Part of a small language model's weights: rotary positions, a variant of Muon for these matrices.
Each number is 128 + 24 x the weight over its row's rms, rounded and kept within 0 to 255. Layers, rows and columns count from 0. The size above them is the row's rms in percent of the matrix's.

# layer 6 MLP down (transposed), 1536x768, rms 0.0631, rows 77-94, columns 128-255
size [ 95 100  93  94  98  99 107 105 103  98  97 102 105  95 102  97 103  99]
[[139 120 116 107  91 128  92  99 121 128  88 114 129 127 109  92 118 155 107 125 159 110 108 137 129 163 140 107 131 123 156  97 109 120 121 121  88 128 140  97 166 137 114 137 106  87 124 155  91 139 188 125 125 141 141 111 172 112 117 169 141 132  94 184 116 111 108  82 118  91 122  88 122 112 113 113 142  91  92 158  75 115  82 126 122 181 109 151 132  82 127  99 123  89 187 118  96 155 147 130 144 151 105 142 111 168 130 142 112 109 146 132  97 119 130 114 119 101 134  94 127 104 165 138 138 129 123 141]
 [113 126 119 135 151  91 103 144 119 106 126 103 148  65 153 124  99 136 126 115 136 115 142 133 145 136  99 129 158 159 159 179 119 119 115  99 118 131 107  75 123 120 134 116 154 114  99 165 153 103 133 144 104 134 107 118 131 130 178 106 107 129 150 153 125 124 127 126  81 123 120 177 187 107 129 141  97 145 131 101 151 129 156 127 139 114  98 140 114 151 149 112 134 133 152 105 119 119 121  67 140  76 122  81 131 125 152 110 140 126 149 124 116 134 151 125 167 132 141 160 117 145 105 139 118 126 151 108]
 [159 124 111 132  88 164 159 144 103 131 139 134 140 144 156 164 127 162  73  94  95 139 121 119  97 167 137 131 161 107 161 108 116 132 103 133  96 158 121 115 155  96 171 101 167 149 107 116 150 122 128 127  95 113  97 151 131 135 170 153 153 116  95 139 122 111 144 133 131 138 158 135 173 137  86 161 111 110 123 158 124 139 125 133 122 123 117 146 107 132 164 121 116 163 138 140 117 137 147  87 152  93 146 139 108 127 125 126 145 149 106 112 171 155 152 109 122 106  95 142 113 128 132 152 153 180 105 135]
 [ 82 108 146 122  95 161 171 106 125 125  84 106  70 166 115 152 164 127 133 115 148 146 123 121 156  93  94 104 126 122 125 140 163  92  94 135  95 161 153 143 135 107 115 157 131 145 158  87  96 137 180 176 124 101 134 145  95 156 131 175 142  93 103 105 135  91 120 138 114 192 131 118 165 114 134 133 125 120 103 152 109 124  96 143 167 125 127 157 126 117 156 108 162 141 142 115  89 125 132 119 151 137 123 141 178 180 171  94 147 127  95 165 113 157 142  89  68 121 125 126  79 151 146 102 154 120 131 184]
 [146 130 132  69 101  98 144  86 161 169 134 126 140 143 115 120 114  91 139 139 113 140 141 131 129 124  91 194 161 108 195 128 137 136 173 132 135 171 101 134 134 111 148 106 177 172 132 149 116 134 119 130 121 133 122 120 119 156 142 151 120 124 159 184 108 151 182  96 131 128 141 137 109 170 134 130 107 158 116 111 138 127 150 130  88 132 148 125 145 122 106 145 218  76 166 122 128 108 154 153 108 157  87 132 154 109 143  91 177 128 167 119 103 147  90 151 156 118 107 172 142 160 132  91 117 122  88 129]
 [113 115 118 121 172  80 151  89 127 171 135 117 129  97  84 152 106 150 183 123  97 148 144 156  87 130 130 172  85 133 115 132 121 156  99 158 105  99 134 124 142 145 149 123 110 137 155 116 128 141 145  96 151 101 166 166  96  95 133 132  80 118 122 124 117 138 122 114 146 126 127 110 145 141 123 172 110 148 106 146 124 130 120 113 117 129 148 127 135 156 151 119 173 138 136 159 110 112 119 116 112 124 139 127 152 110 138 123 152 138 151 100  91 112  92 160 105 123 152  98 138 137 158 109 166 142 131 157]
 [ 87 103 122 143 105 112 138 120 105  84 140 133 125 127 146 124 100 135 120  89 135 116  96 116 148 173  77 107 130 170 124 139 121 133 106 119 125 121  97 124 143 102  87  98 133 152 125 131 108 100 134 121 139 173 122 149 115 111 108 139  70 153  99 110  95 108 163 116 135  96 112 123 104 103 135  87 139 146  94  98 117 125 169 111 136 161 134 144 161 125 116 134 206  80 117 111 124 171 146 139  68 130 101 132 126 163 115 162 141  81 138  92 117 121 102 117 132 144 165 129 138 121 161 157 136 147 116 126]
 [121 114  92 120 162 109 140 110 159 135 133 120  89 146 121 133 136 106 110 136 127 124 108  94 114 124  85 128  96 126 146 104 103 180 162 142 159 128 156 121 112 106 133 129 170 103 129 118 126 126 132 138 120 123 157 140 112 133  79 134 107 159 141 142 117 128 122 152  83 100 106  97 108 128 163 118 143 121  84 122 144 119 137 180 123 134 113 146 155  90 162 101 157  73 102 134 115 166 154 138 140 122 136 127 158 134 124  59  96 136 116 150 148 133 143 118 115  87 119 131  96 107 173 104 101 145 134 164]
 [145 167 124 129 125 115 120 143  88 131 130 113 104 139  86 157 137 149 144  93 100 149 125 144 180 106  90 157 139  83 106 136  99 125 134 152 141  99 115 127 109 135 121 152 135 155 131 122 145 134 138  81 126 156 133 120 102 127 154 148 131 151 130 113 129 107 130 135 150 105 119 149 119 110  98 115 102 153 116 118 155 105 132 149 143 108 130  74 114 154 118  74 117 149 135 133 117 107 176 173 163 133 109 137 160 136 108 128 100  87 179 120  98 125 124  85 149 119 129 118 122 128 120 143 150 119 149  80]
 [ 97 137 113 101 166 137 122 103 140 104  98 137 182 140 119 100 116 120 128  89  55  96 108 120 100  79 155 153 154  95  41 155  95 104 158 167 118 111 126 188 171 129 133 109 125  81 147 110 132 146 108 156 179 107 141  99 101 113 143 183 132 106 130  91 155 144 119 114 102 146 115 131 163 147 133 125 113 137 118 122  83 117 124 120 142 143 138 160 119 128 169 128 165 131 146  96 152 150 115 135  94 126 108 133  99 153  83 136 162 108 116 120 101 136 118 121 102 121 139 106 130 174 135 133 100 133 153 131]
 [ 84 124 135 147 145 129 175 158 126 134 130 145 147  92 159 166 155 131 107 137 133 148  92 144 125 163 148 104  93 123 118 134 162 125 130 128 159  80 103 126 122 140 126 145  83 111 124 126 145 113 131 158 111 108  76 173  98  95 167  95  86 138 108 104 107 133 179 109 122 160 119 105  93 108 125 118 158 125 142 125 110 141 143 131 138  81 134 144 142 108 111 144 134 108 157  82 156 113 128 143 115 112 113  89 127 131 107 128  94 123  87 137 146 159 107 109 136 110 143 121 163 117 128 120 168 105 118 133]
 [136 106 141  92 144 114 115 112  96 140 150 100 116 113 139 127 123 148 107  72 122 116 140 104 153 141 186 154  78 131 143 146 145 131 138 140 195 127 122  71 152 192 123 143 122 146 121 129 119  90 118 152 156 121 123 145 107 123 132 162 110 129 113 143  79 100  96 114 109 119 133 117 128  98 135 191 155 141 147 141 103 108 114 122  91 177 133 133 106 131 128 119  84 125 125 139 126 126 115 121 150 179  63 120 157 150 128 183 137 155 139 177 124 125 144 118 171 104 103 114 133 125 153 155 150 146 120 159]
 [125 115 111 116 131 136 108 122 132 119 145  82 130 140 169 124 100 133 139 135 144 170 140  98 135  99 112 136 107 148  95  99  94 122 126 140 113 101 155  93 123 149 125 134 120 124 139 145 113 113 120 149 109 131 128 128 125 142 117  95  78 162 154 117 165 111 174  96 112 120 162 101 129 121 138 128 156  96 126 144 127 188 104 171 138 165 154 108  98 121  92 139 120 169 121  94 116 123 122 134 124 120 117  94 153 158 132 131 115  72 137 126 146 107 144 107 109 150 114 107 119 117 109 126 135 133 179 170]
 [108  84 106 101 134 111  52 138 144 118 141 120 127 135 156 127 109  73  93 122 123 151 127  98 122 139 140 102 116 133 159 111 145 138 111 127  99 137  64 131 135 196 119 145 124 136 154 121 147 106 142 104 114 139 118 129 135 136 108  96 124 127 123 164 121 150 140  98 153 150 124 163  65 139 136  80 127 115 172 152 141 117  93 145 148 129 106 141 116 162  98 130 117  94 101  83 114 132  94 138 110  72 125 165 173 136  95 115 102 113 118 151 191 149 134 146 154 161 158 149 148 142 103 128 134 160 123 131]
 [116 148 132  90 165 111 118 128 156 170 104 146 103 111 158 121 149 117 124  90 123 143 110 129  99 139 116  80 141 147 175 132 161  87 114 134 142 158  92 109 117  94 112 103 118 132  86 144 102 115 160 105 147 119 157  98 126 129  89 166  94 143 139 143 142 108 135 110 130 137  51  84 149 147 112 112 126 133 123 157 148 121 119 125 138 120 145  90 108 106 140 115 129 120 148 158 127 161 139 154 127 132 137 114  98 164 157 156 106 121 122 155 142 165 115  83  60 133 118 124  91 147 120 121 147 166 145 127]
 [121 151 100 151 122 165 125 124 102 117 136 178 140 138 184 138 136 104 139 150 141 125 170 108 104 157 144 135 140 142 127  89 130 135 122 140 140 125 124 149 129  97 103 112 111 109  98 115 102 119 117 103  99 140 111  97 168 174 104 122 124 112 116 107 125  82 169 142 130 158 101 147 137  87 164 123 102 104 101  75 120 133 145  95 107 124 107 132 107  97  86 139  92 118 133 170 108 160 152 139 155 112 124 148 145 125 103 119 171 144 117 100 163 163 121 123 148 120  99 135 139 138 113  74  94 112 122 127]
 [120 102 110 121  97 121 169 119 146 106 124 119 122 133 151 104 159 114 113 142 116 145 107 143 107 158 152 153 138  94 162 116 101 100  81 141 179 157  96 114 131 129 110 124 145 131 128 124 127 153 148 118  84 145 146 130 154 156 119  98 140 138  72  99 123 146 127 136 109  97 137 115 110  91 148 119 131 121 146  74  89 131 125 121 133 139 149  95  97 115 138 169 109 139 108 176 126 133 144 151 126 124 101 141 177 136 124 123 122  92  82 124 145 125  37 160 138 132 113 119 132 120 159 136 127 180 122 111]
 [112  97 114 127 115  86 133 104 157 143  88 144 113 152  93 172 126 117 168 135 138  96  94 133 157 126 142 141 150 156 129 153 144 144  94 115 103 125 142 108  91 121 147 131 130 113 137 173 172 166 111 112 136 142 118 133 139 127 136 124 106 121 125 109 146 139 112 115 133  78 182 147 145 134 117 134 127 128  95 133 129 123 119 149  88 119 170 123 124 126 121 171 125 140 141 148  64 143 126 146 107 117 163 137  95 126  69 138 122 133 130 117 111 154 103 135 121  92 114 120 134 126 138 119 139 140 131 137]]
# layer 6 MLP gate, 1536x768, rms 0.0608, rows 78-95, columns 128-255
size [100  96  95  99  99 106 102 102 102  98 103 100  97 101 100 104  99 104]
[[ 86 108 131 121 137 152 139 147 126 118 151 162 134 128 182 123  95 139 114 106 126  86 119 119 124 134 181  90 124 156 121 169 136  96 102 113 128 106 156 102 158  94 136 134 141 167 163 138 121  82 145 155 132 108  95  94 128 126 121 108 111 124  97 137 131 120 157 161 123 152 123 122 119 150 132 114  91 103 152 122 147 107 155  85 146 128  86 116 137 128 140  85 137 125  73 114 131 127 142 135  97 112 144 132  72 143 116 145 149 121 120 100 112 100 104  92 138 176 130 124  99 126 149 141 149 129 130 124]
 [113 142 146 130 134 112 145  98 141 147  90 145 152 113  98 129 108 135 148 119 106 132 180 119  88 136 109  69 109 105  80 127 115 111 129 115  96 133 125 126 117 132 116 128 151 129 143 125 142 129  93 155 140 153 107  95 119  79 158 156 147 142 104 116 146 151 147 170 112 188 111 124 115  81 120 161 109 132  88 129 119 162 119 145 145 120 148 109 117 123 127 140 163 136 130  48 144 124 152 119 109 102  63 130 140 140  79 193 150 137 120  92 100 133 149 121 149 151 101 112 108  79 114 139 130 145 159 177]
 [117  84 115 133 118 126 151 158 120 135 113 126 145 154 176 106 148 111 121 158 176 160  77 108 156 107 115 155 136 107 142 121 122 100 142 162 101 148 102 135 118  99 106 121 158 119 129 136 107 137 134 127 142 162 109 162 154 109 126 122 161 124  99 114 126 135 134  51 148 146 149 118 138 119  96 117 149 114 135 166 114 108 161 136 169 132  89 119 136 127  96 122  92 106 130 149 145 122 101 152 107 175 126 131 141 136 107 117 113 151 113  86 115 150  99  93 136 116 109 130 131 124 146 111 119 154 116 116]
 [ 91 140 127 143 136 150 142 150 133 134 171 130 101 100 112 134  98 101 171 129 159 156 117 123 168 132 177  94 149 151 152 121 148  89 158 104 132 139 148 125 132  76 149  92 146 117 126 154 143 137 171 110 190 127 116 142 107 148 119  92 156 140 114 112 166 102 126 113 145 106 137 132 159 110 142 107 121 133 136 104  95 141 108 146  87 134 156 107 124 151 126 144 112  98 101 134 154 137 129 102 161 115  73 145 142 116  80 116 139 120  90 106 111 106 115 142  97 174 132 147 137 144 127 146 132  70 101 145]
 [ 86 115 140 105  67 137 124 120 101 161 137 131 121 207 165  91  97  91 142 125 153 152 117 121 147 140 102 113  88 175 121  99 122  95 138 121 138 100 167 158 160 150 155 133 126 133 111  90 120 149 125 118 105 128 143 147 128 115  93 115 157 106  98 139 147 188 101 120 113 109 102 107 110  87 198 129 145 153 130 123  87 149 124 129 145 101 135 148 162 110 129 141  86 105 122 140 135 131 134 164 128 149  59 126 110 126 130 134 106 152 115 147 142 142 140  95 107 112 146 100 126 116  86 144 125 142  78  53]
 [ 84 148 105 134 159 139 197  98 151 150 126 114 131 107  95 155  94 130 112 150  89 179 145 114 116  95  91  83 163 116  80  76 100 152 133 113  85 107 158 131 103 137 126  94 158 156 144 121 125 147 142 149 163 152 114 171 120 104  69 151 138 112 127 140  81 122 142 144 135 176 138 161 147 121 132 149 113  96 139 142 167 118 101 125 155 117 155 143 102 147 125 138 117 137 148 154 105 126 148  98 140 135 131 121 124 137 116 137 132 166  91  94  83 149 168 132  60 124 120 148 133 158 128  99 119 163 120 115]
 [126 149 142 125 154 120 113 126 130 131 139 129 165  93 160 130 110  84 150 152 149 136 138 128  93 110 115 145 119 143 154 125 145 133 168 167 138 180 132 130 173 135 181 125 137 150 110 161 144 115 133 142 164 142 120 103 172 119 151 120 135 120 134 115 106 101 163 123  99 131 176 139  95 127 133 154 147 139 147 147 129 103 130 104  97  94 150 105 125 106 142 146 130 137 146 139 157 154 127 194 153 146 114 146 121 113 140 129 149  84 113 131  83 104 137 144 125 144 145 173 146 114 103 142 147 120 148 152]
 [132 117 114 132 118 116 113 118 156 107  92 119 161 106 141 161 166 159 105 134 114 117 141 183 135 138 115 147 150  88 116 132 129 113  90  81 143 129 103 145 139 132  95 136 136 115 148  81 150 132  73 161 126 101 155 168 161 156 163 147 162 145 100 124 121 126  78 128 121 110 163 113  96 106 116 127  95 173 143 120 148 115 151  73 131 147 119 130 116 180 129 120 161 110 138 143 112 177 137 143 120 137 118 120 128 101  99 132 144 120 126 117  95 134 129 121 129 164 112 111 165  92 160 122 126 163  84 121]
 [118 134 169 161 124 103 104 135 168 125 159 127 136  69 132 119 106 129 114 120  95 106 124 119 151 133 141  96 131 143 126 129  95 105 126 109  93 125 149 124 161 105 166 112 106 142 106  95 130 120  79 126 149 149 150 138  72 142  82  98 135 128 133 161 153 150 141 108 131 151 156 134 111 155 102 118 131 146 183 142 140 135 100 132 110 104  86 115 141 110 111 120 136 116 132 156 132  98 128 128 113  97 119 112 164 154 113 160 152  85 120 162 168 106 122 175  83 169 117 153 138 134 134  97 115 119  79 138]
 [116 181 136 107 127 140 135 148 100  97 152 139 100 121 136 118  59 109 128 132 112 134 117 150 111  90  96 107 117 124  86 155 116 121 102 147 140 136 109 125 166 111 122 183  94 125 112 203  84 144 121 131 171 135  76 130 102 147  99 123 191 112 125 140 118 166 148 102 160 147 165 143 158 123 106 121  97 108 136  87 149 136  89 146 142 129 156 125 105 146 136 157  82 116 109 161 172 132 153 114 125 155 115 139 118 137  82 139 142 150  80 118 105 119  76 128 137 109 149 101 107 128 150 127  98 140 114 144]
 [121 117 151 115 154 114 159 143 147  99 136 106  92 169 124 111 131 139 116 110 118  94 127 109 143 168 112  92 126 142 127 144 193  95 153 106 108 128 125 115 122 164 113 128 137 123 163 100 158 113  95 136 175 171 139 149 161 116 143 124 136 125 131 191 129 133 209 115 155 129 152 123 115 128  96  82 128 125 110 139 140 111  99 102 146 140 128 131 142 141 102 133 164 137 147  76 157  76 160 115 106 138 112 145 136  87 149 120 105 119 114 139 127 140 108 144 194 171 142 152 116 111 172 129 121 149 152 133]
 [113 139  86 122 147 155 138 181 124 148  97 146 107 130 138 169 107  94 101 203 161 153 155 152 122 135 145 129 108 116 128 134  98 132 131 113 107 108 154 106 130 111 154  78 126 132 128 120 166 123 153 180 115 120 126 156 169 141 146  86 164 149 149 109 110 126 107  83 145 177 103 156 124 123  79 125 106 142 142 111 108 155  73 124 155 102 135 149 106 157 103 130  91 163 134 105 120  98 118  90 104 159 135 146 170 113 132 129 112  76 104  94 136  95 113 165 134 129 120 138 151  88 104 128 111 151 114 157]
 [122 179 140 147 111  99 104 136 163 133 144 151 124  89 103 109 114 111 124 104 134 102 115 125 121 122 154 145 149 162 195 126 115  86 128 103 136  88 129 156 152 129 120 112 148 131 182 137 135 150 155 115 129 102 160 157 116 117  95 121  96 177 124 150 137  83 113 150  94 128 123 118 121 153 139 151 122 156 138 100 135 140 108  90 126 109 176 134  92 134 149 150 107 142 116 105 139 139 137 139 140 125 157  85 111 149 152 113 152 112 112 120 138 135 130 184 128 111 133 116 160 161 162 134 175 156  89 134]
 [152  93 133 141 156 134 146 182  83 121 120  95 131 167 110  78 118 120 136 134 141 144 125 129 160 114  90 110 129 105 120 113 134 107 173 103 160 108 118 156 182 116 166 123 163 134 122 133 159  97 128 166 139 137 105 173 139 124 153 130 134 137 155 134 148 146 109 136 127 138 113 155 125 121  83 116 131 146 106 141  96 171 166 123 107 132 154 146 150 141 135 100 114 146 124 148 148 109 131 109 134 132 126 115 160 118 107  78 135 141  95 140 118 151 141  77 115 136 155 131 122  95 124 146 141 123 129  88]
 [137 117 155 100 127 165 127 154 110 165 122 126 138 124 103 166 125 132 138 127 110 146 126 140 125 137  82 145 143 115 152 131 157 144 134 103 137 113 113 155  89 130 117 159 125 173 132 136 141 102 136 144 133 129 132 112 154 109 126 165 127 124 147 142 114 128 138 129 132 134 137  89 142  87 123  88 122 120 106 141 178 104 115 138 172 102 117 140 141 144 147  92 144 131 128 113 117 139 119 158 116 113 172 144 148 116 155 107 150 148 119 134 137 103 156 147 132  77 154 112 128 178 148 138 114 147 193 158]
 [139 127 109 124 128 117 145 163 191 129 121 134 167  90 122 123  94 110 145 128 108 109 135  83  82 133 167  69 153  48 136 115 132 126 106 115 117 130 147 122 135 114 132  96 127 111 117 117 133 145 102 159 114 109 134 142 125 135 127 147 148 155 134 127 139 114 124 106 155 143 140 155 127  89 132 112 114  84 118 128 128 125 130 151 127 125 140 133 183 137 129 127 131 155 116 120 115 146 120 149  89 112 126 132 115  99 110 162  88 159 114 116 137 101 182 109  81 115 130 156 108 136 140 157 133 112 101 127]
 [115 140 106  95  86 123 129 124 150 141 132 128 123  93 103  70 139 112 119 146 148 152 156 126 122  90 162 114 100  97 135 126 117 114 147 127 148 136 164 169 136 102 122 115 112 125 129 129 118 139  91 122 115 122 123 125 163 134 130 106 151 163 171 155 102 120 141 123 124 122 106 168 121 106 134 147  82  86 118 135 132 113 170  91 121 140 120 114 139  92 135 120 109 179 134  82 135 152 102 141 144 105 148  97 117 156 150 149 125 130 124 147  88 119 133 128  82 133 102 123 118 139 124 109 139 108 148 130]
 [118 132 123 176 127 176  74 115 143 102 125 200 115 168 109  84  94 172 138 121 124 130 150 141 150 144 121 148 147 128 119  92 197  90 153 104 111 119 115 108 123 152 148 124 115 139 133 115 116  91 118 131 126  84 127 137 161 133 154 129 161 101 135  97 137 134 114  81 170 129 101 102 136  94 117 152  98 164 104 120 125 101 131 150  93 126 122 120 136 110 132  84  81 136 169 117  96 132 126  98 121 142 113 119 127 127 153 128 129  99 148 144 108 110 124 121  91  96 138 133 155 129 104 146 120 104 121 142]]
# layer 6 MLP up, 1536x768, rms 0.0647, rows 78-95, columns 128-255
size [ 96  96  93  97  97 102 104 102 100  94 101 102  99 104  99 104  98 108]
[[103 144 119 148 135 106 140  94 132 166 111 119 151  97  99 145 114 104 109  95 101 130  84 124 130 132 116 129 156 145 104 143 111 157 128 144 143 150 133 172 162 213 111  82 167 104 145 158 130  83  97 142 141 113 142 137  93  77 127 137  98 143 104 135 163 143 133 146 133 138 152 150 111 143 109 106 134 104 164 124  95 106 100 112 165 141 158 132 127 132 151 121 146 140 141 152 110 129 104 121 108 139 150  94 110 139 143 145 127 122 125 121 125 151 150 135 163 135 135 117 106 139 159 148 156 112 144 150]
 [105 163 151 114 130 103 121 162 142  92 131 139 120 133 121  76 149  91 175 116 103 142 109 129 133 145 148  85 111  92 105 128 148 115  75 149 180 127 129 114 154 144 140 123 106 106  98 166 132 105 139 133 175 124 131 173 131 141 125 122 144  81 123 122 162  92 150 130 184 141 126 126 138 137 143 158 142 124 144 112 108 207  98 119  92 134 176 101 113 133  83 156 105 136 134 147 103 112 133  85 131 134 144 127 142 115 143  89 118 200 130  95 124 127 136 128 167 110 130 158 126 109 146 167 149 138 117 175]
 [169 131 113 155  84  89  90 107 147 119 131 102 132 125 139 171 144 108 116 138 113 124 177 120  93 132 126 173 128 157 110 129 102 149 120  95 154  97 125 130 115 145 129 153 138 116 131 150 147 143 129 127 158 134 118 110 108 128  92 180  82  61 123 108 137 124 132 112 111 118 155 153  79 143 152 121 153 141 128 112 167 109 118 111  80 164 152 104 150 123 139 109 133 118 127 149 159 121 138 118 128 127 129 142 147 128  84 157 186 153 145  99 115 131 127 137 130  89 119 118 141 144 126 101 110 148 124 109]
 [149 109 115 131 159 101 107 143 117 180 134 132  89 154 118 167  97 145 132 110 147 139 110 127 133 109 144 143 142 172 156 130 147 122 182 181 156 127 126  73 153 146 132 131 114 116 131 123 119 129 114 131 125 133 153 117 137 149 126 110 142 135 142 123 141 102 133 136 195 143 118 111  84 106 191 122 149 102  96 159 126 157 137 133 111 115 155 152 163 137  99 104 137 134 117 150 156 119  97 146 111 150 113 193 100 112 125 131 120  94 151 100 131 123 117 143  78  93  95 129 139 127  99 123 117 130 132 148]
 [119 143 152 144  99 110  96 120 120 148 157 123 150 122 114 180 136 109 110 124 134 152 160  70 151 103 129  88 140 104 153 128 106 100 164 166 148  66 148 123 120 152 179 119 122 106 110 156 115  99 157 127 147 117 133 166 165 118 116  91 178 144 128 123 153 115 154 102 106 136 140 177 145 139 121 123 136 126 146 133 107 119 209 128 153 163 120 132 122 115 144 183 151 117 127 101  93 120 117 127 124 154 144 188 129 134 153 154 118 129 143 136 127 110 107 112  77 152 126  81 100 129 119 141 110 113  96 133]
 [129 149  93 156  72 102 108 129  78  92 110 144 118 159 119 141 136 144 183 143 118 161 137 167 152 135 112 144 133 150  77 115 141  95 139 138 150 116 121 130 132 169 165 137 126 164  87 106 121 119 149 148  93 151 141 110 145 133 153 170 105 118 130 109  93 118 143 174 147 100 134 111 112 134 155 150 127 128 150 134 120 170 166 112  79 120 146 124 105 135  91 143 148  90 114 140 113 157 104 117 140 161 106 114 126 158 153 154 140 113  96  92 133 146 132 115 152 142 130  67 110  93  84 143 106 143 127 137]
 [143  89 100 103 168 123 134 110 148 119  94 135 132 118 108  94 129 150 150  79 128  88 148 137 133 148 116 149 121 109 116 145 153 158 150 148 128 120 101 158  93 113 143 160 115 152 144 116 112 124 130 147 127 142 114 115 148 111 122 155 112 138 138  89 111 100 162 123 121 134  80 144 128 159  88 147 142 112 133 153 147 167  94 143 110 122  81 136 155 114 180  97 123 117 151 157 123 145 115 149 147 153 160 155 126 148 144 125 110 135 125 152 146 110 108 126 120  77 130  90 142 135 141 151 140 125 134 116]
 [170 127  73  86  97 159 130 156  92 139 129 131 133 125  80 142  98 163 103 129 114 156  99 119 144 130 123 147 132 102 159  68 157  87 150 147 157  98 110  99  96  99 111 127 111 142 149 113 142 123 167 166 148 129 107 117 125  85 117 156 125 137 133 162 147 117 157 104 122 132 159 143 113 135  95 130 148 101 163  87 138 145 102 130 167 122 150 119  99 147 150 160  91 103 148 141 123 134 173 143 136 123 137  97 122 145 127 164 121 133 123  82 128 156  85 144 140 108  96 157 148 111 143 159 142 168 137 102]
 [128 110 114 143 116 143 120 114 143 158 135 163 151 115 108 112 169 168 161 163 119 125  87 147 128 130 153 136 133 147 160 116 101 106 154 121 152 135 132 146 154 152 115 135 164 139 140 153  67 123 111  84 180  78 122 110 135 128 103  83 142 121  94 127 131 130 116 130 169 130 132 127  94 109 108 117 132 155 174 154 131 142 187 127 134 124 126 161 110 129  71 106 150 117  85 135 107  80 133 137 121 109 105 115 139 175 138 142 134 110 117  89 131 106 106 135 131 132 168 166 143 142 151 118 152 146 104 130]
 [ 96 145 113 110  94 109 138 114 135 118 119 140 137 133 162  92 123 144 126 151  93 112 140  58 163 111 116 135 163 131 143 122 106 107 105 105 122 104 147 130  98 153 111 166 160  89 158 110 118  85 137  95 109 154 143 133 124 131 100 133 145 142 138 126 133  89 126  80 135 115 111 138 111 110 152 150 143 145 107 141 106 137 118 156 105 107 146 124 139 132 118 119 141 145 149 134 118 131  95 151 142 159 144 118 145 151 158 118  92 107 172  75 145 121 101 122 179 138 110 153 134 139  85  98 141 117 108 142]
 [128 133 111 133  99 129  88  89 102 164 115 101  93 149 145 108 176 136 136 147 169 117 114  94 126 140 107 124 127 106 109 137  91  85 133 116 115 153 104 106 172 123 116 127 107 116 139 149 131 139 131 117 143 117 153  97  96 136 130 117 172 135 142  92 132  92 114 101 134 123 115 148 115 138 103 122 127 137 143 159 106 145 154 163 131 144  93 140 116 107 131 138 120 135 118 119 139 110 151 169 157 118 108 145 148 171 133 114 118 167 180 124 136 162 112  99 118 145 136 118 155 159  89 159 150 159  88 112]
 [128 126 149 125 142 145  97 136 125 160  77  93 144 155 111 141 140 103 108 144 183 128 132 111 148 148 100 109 111 130 114 130 133  97 134 145 125  90 109 108 123 124 156 187 117  95 121 130 182 106 121 114 111 131 165 156 131 144  87  70 102 179 168 124 158 111 107 137 102  98 113 161 122 151  99 139 156 127 159 116 153 137 123 140 123 139 125 124 118 119 123 130  97 115 117 131  93 162 120 117 120 107 151 100 112 166 157 183 118  99 159 112 127 129 152 109 136 120 139 132 126 116 129 136 148 146 163 139]
 [127 163 131 117 136 117 106 131 105 112 142 115 112 128 169 138 107 134 106 157 109 110 145 159 113 115 140 133 113  97 113 126 171 160 111 132 134 108 168 121 150 153 131 114 110 122 142 101 140 103 144 139 123 104 132 107 153 125 146 121 193 140 175 141 168 122 136 155 134 131  85 175 123 176 138  71 114  80 123 128 157 136 120 116 118 148 122 109 130 101 144 141 144 160 126 142 145 104 143 103 151 157 116 102 112 120 166 124 156 177 126 142 124 145 150 102 155 140  87 115 142 148 147 121 185 113 132 174]
 [130 106  96 109 120 134 139 118 154 143 100 134 164 145 127 104 117 109 121 130 138 162 118 153 150 138 101 129 121 120 124 157 145 140 173 136 127 127 117 124 135 141 153 156 126 163 114 154 131 148 127 184 186 140 135  85 110 121 127 124 131 143 128 117 141  94 141  65 129 124 145 160  96 111 146 145  96  99 140 140 108  93 126 113 126 141 136 153 155 137 119 126 139 151 143 113  84 124 115 147 105 147 111 105 111 118 183 126 122 101 128 111 136 148 161 132 167 133 140 134 102 170 117  99  91 137 131 152]
 [133 141 123 119  76 116 142 144 155 150 112 115 126 134 165 101 107 130  92 154 123 119 138 119 150 126 138 112 140 120 134 147 167 121 131 106 102 100  90  99 137 105  94 102 125  90 119 138  96 141  91 140 139 139 141 179 141 106 153 148 155 109 106  98 186 102 109 126 140 104 132 124 136 118 128 143 128 114 143 135 108  91 136 151 167 168 153 113  99 126 145 113  88 141 105 147  99 134 140 156 151 137 104 210 147 141 131 170 130 146 130 165 108 142 156 134 116 153 140 135 163 109 142 113 107 108 114 104]
 [105 138  87 118 151 124 107  50 141 135 135  95 122 128 150 118 112 131 104 136 160 149  97 179 137 135 114 129 126 182 135 132 183 144 164 119 148 149 137 121 141  96 110  88 124 112 163 117 142  91 162 104 124 150 124 137 112 187 152 109 122 123 112 142 133 132 103 113 152 140 160 155 156  97  79 121 141 125 144 139 118  85 125 121 123 126 137 122 132 150 102 142 115 138 100 143 155 119 105  98 119 121 126 104 111 159 123 149 154 142  88 129 153 152 132  88 149 163 112 139 157  76 104 152 137 150 118 118]
 [100 164 126  99 117 146 119 152 139 101 141 147  67 171 131 124 124 124 126 143 145 122 126 133 117 115 134 170  94 145 115 175 107 150  93 115 127 150 113 152  96 128 124 142 158  94  97 139 136 167 146 146 156 150 103 149 135 123  84 118 136 127 105 119 135 136 150 145 163 111  96 167 122 144 121 192 164 109 171 120 137 100 137 151 128 163 118 140 157 138 105 108 107 106  77 150 146 127 132 119 109 151 137  90  75 107 108 135 128 136 134 101 100 142 119 136 118 104  99 106 104 122 112 113 137 102  67 162]
 [127 140  99 158 122 146 150 127 166 112 131  58  96 138 108 134 132 128 138 107  90 135 114 107 127 139 146 122 148 154 141 156 149  95 157 132 161 114  94 149 134 110 109 146 188 151  84 146 117 149 105 166 144 121 146 137 145  95 142 164 149 137 123  91 124 128 152 112 134 122 117 107 160 111  97  94 131 140  93 128 108 134  99  82 118 159 139 131 143 119 151 145 134 145 104 160 129 128 131 111 124 134 104 105 106 103 138 149 141 131 113 122  73 138 102 130 101 115 155 181 148 131 128  96 121 104 119 136]]